Part of a small language model's weights.
Size: 15 layers, width 128, 2 heads of 64, 3.17M parameters.
Architecture: LayerNorm before each block, learned positions, biases.
Training: a variant of Muon for these matrices, 144M tokens, 4407 steps.
Each number is 500 + 40 x the weight over its row's rms, rounded and kept within 0 to 999. Layers, rows and columns count from 0. Numbers have three digits each. The size before them is the row's rms in percent of the matrix's.

# layer 3 attention output (transposed), 128x128, rms 0.21, rows 38-59, columns 64-127
106:553597549534489533450562502543495430513514471457556476491532581504444497537556517459459500432577520557480473446475447544443462547493498620462474490440487504540568497562439501482536508490502513
102:496475536516488378492522493520497451549525537441494499436539479557550567557486448436561535567444490547489492437459505551523464560483494539492467573467549522504479474413454528445598477486468560
082:495512450503451427573531494420505509510449498507481579416561532500479527517515505447504555503532535490444517521556494524532478537513499513451495496557526568500459534447503547526482507571405530
113:430485561497515520503474491518446511504448541526455503543528459467481490568447504499493503558425505435514508558543575512556478482497563482568564576490425532529509505531539473421471504518517429
107:523513590542488513466561460522492436481455631472431476544533488555481451577493540493492533563417611528474442481506573478535456517464495528497543497529450567476493476434471523425491472546479493
098:542532484531446482502506517526507514542472462489558503508518435467579517507454508492529495515461489565511505534467480534518456496480514587515424515479567564579413492447475600539487433439468450
097:536468512442538487574532543504536458577524493450518493557477494456465536479465448520532471558508559486589489452464539471467519498476476479455473456446470500517501500496495552490522511417468509
100:487517505480498521513557471507488592565567553473464519479512484412461500483449477537514503526532582513555491534443498479418514517458457501455523473471453448539502489495525478586475456522490508
091:498497500430473568493551511484404509546524491489488551531487460542574427444544523466460501505477473521550440512480496431533491545490523543517460430490507507507431496500488473489412462531509538
088:549530484501506448476534526508435478484561550558423565555481562524439522498478492534462469546543527541509479487455486497449443549525519509480573451494508472475421501479484490534483512542559460
092:480433520485473548511536520557520504484432473496568433548470504492500461404525524507431501460449441491506501505477408527552478492489484495570393480543520573500614487487477533529511502446531537
109:547483464478519538521460580477494442521515521471466486506492499520514570514587564497427398475498466458507454497458534438475500564553564524483518500447509481461444463553521480456604535519487438
103:492533492498467447552436448502523504513467439519497516425572576477495520478490465495485475481458536495505510543528460441517480495490545493524510507444476538513557505513466489462479484510502481
087:518462532520475446512505475509438493571485559505451445463513510515455478441469484439522536591499524556550461470459565595615419471464506590544510485536485552528513512499431479547521561531531510
106:518520507504500548450490471537461546521477525410606473529501551481459544512529564538472524409535506536395504577453487570479504529480492522555547534549507463521457469509435472485544490441520447
098:505577450520506566450560547550478586481463560471510447531498550530453520454473463462490501476497503573485392457491452477447499494469458472445491470493494469516498522521434507517556531557535522
081:467553530495444551415586436513507440522511459489545475513539493499477485572453506470452572559508444412511531485559474531547504495466532506524525447456457519557493514439432472550481459526494493
111:463519476414475532437556558485476506521515552469482504479479428438424462522498527511512498479540528547518546475508622447481550547504526537522495482434507490459469466523509495471530483460499445
108:479502505502580555575472493505453532492518521442537460500516470517517527528528518462481505519485511512547408527455485531460463498434559426429519574520496464477535497538556476452478495586457453
112:548580579492542538449491522490529488388501558502501505487550485567553435499453541478546484457414567547432513528523511494462528492507472433526526526521476440435447501457510499489487470470550450
100:478476543525529507535476502498480590513450456517544533443524465426562523407421529570561525477548464512442554557538499492504479433444491561514499535481561468499530553486544478566461497466561545
100:458522477532491545436463538525486579495532510525463501554485411546499497449508484483460483510543554479463499475487510502503539490418507509443538567521456453506450505453482465601497449517495567
# layer 3 attention value, 128x128, rms 0.127, rows 39-59, columns 64-127
093:510522467451487646492476447480526497498450494514525483508433474569497547463458477475470527501584514438542428479527491480450542463477569489551526446531469489500539522495465473518413483530460470
080:506475479525490554384425523587471437529523489511477499516514477511514554499554473502461475442518477517495488473488568479482452509512508544517485495481536495502527466448533463576528487500488488
101:458509473464448506511517477464564508506459492449507493456469519429493502477440538568561506540518445549484555413446411543458531479461465522487592514451552498577531488537482556542453506489494577
101:511457414493533500503486541449475556519523457500583523505520511486556594480484486526508473494472452464503586468444462507491449538501463545518543503446552440530477450516522437458368469453506515
093:478450591441463475526507451481536450433447524530502548454453514585540475523522457522504506460467531528577503515485548463531588481467446488488505483473487529486556518507486507475484504468474491
088:455467512497526509525477420487449483405470490506489439456497518578599542541523410501453563470555494492457467551550512483561474522448489536467509511522459498440450493541447445541538451564439532
093:412401514489544528587485492522496538581500485497517478520501488489538524535499531493421490511468452493465520530506476520579475500521511473490551470442482590453462496490536515490525490506590505
086:455574553545537470495472541475555492466507527474566467491544548450509514486533516483423460411394469507538551541500510548580436540509510474448453493477443521392504545489494559527526514442565507
082:515498491537586561564492561504527568557518455523573458487474466484533431485526567519423485514480451458458503497502472484551493466500441512543478489441466543548491496512508510442450524508436545
092:519456529553429488461518482516558509545479553529466524538481495465431490549519482471504523490497507584609568585443525470409485545471441506542544513486462482499452522518528470505482577502503442
100:493605489520549466424541489538524458482486523455563505548522529475502506520510406484503511629478509458456510615519520478518459419536509495454457487569505530463532483496443538563411510509467569
095:458400440475482508515535486491471495523536520439490489538475423437528522512497450492597551567519408484517608474385542562532585535504500501520507451494450526497513509512507497522498556493472536
088:531473459469514604510463496475516492535529535546533580474456540530513514461445559474543494466530471457536538496581522467520517513457442482511533492568454467487492556442467431469422472468504505
087:444455564468446445505515501491522483480510516547435495518491498531563447522371462497537521517560495503540547523498548421490510441525514420483466487438553483502511490499505568514438510521489497
088:498422518527543507548442453485532464520451472470508545586487493450491452466481513536499551512479566422527564485515498492536464584442499483475524524508505501516503472507515476430504428480512499
081:536505510468478501513510458522506451521444472575509485495498503473506502525413471491495504384539522580482459478507536505494473520477529500562500445483552519435544597609470542555442500455506514
103:437534423523533482510454551530507539503453529471540447501524564521488553504537530444488463548463517505486453534540445526432468451541511474471556514488524476520494502440511517497498473512534560
094:488465512507520448459482502467525490504526527447472503489493554401548464532444471521528535499491514452396533412455509513514450528532474560536588466492578552529445399452490556468484499493581530
095:473531479514540453501475586466468464500506501525516436551452546407524507567478537532510555461479455565480485479497448545446472469439544547474533486413556502592540518498510505431453516513482476
092:401511493533446512515510463458573427495492445506435518491446477492461453577468546431534525454498517549525503474530478486516495494549524537504555489511473457531491526451521513449501528515446414
094:481488514499530533576530527569516391537492495460535564502565533463434493500556484530443483513543548460505511477506504501489486453498590468596436507444549551464516470456591496481538510457541422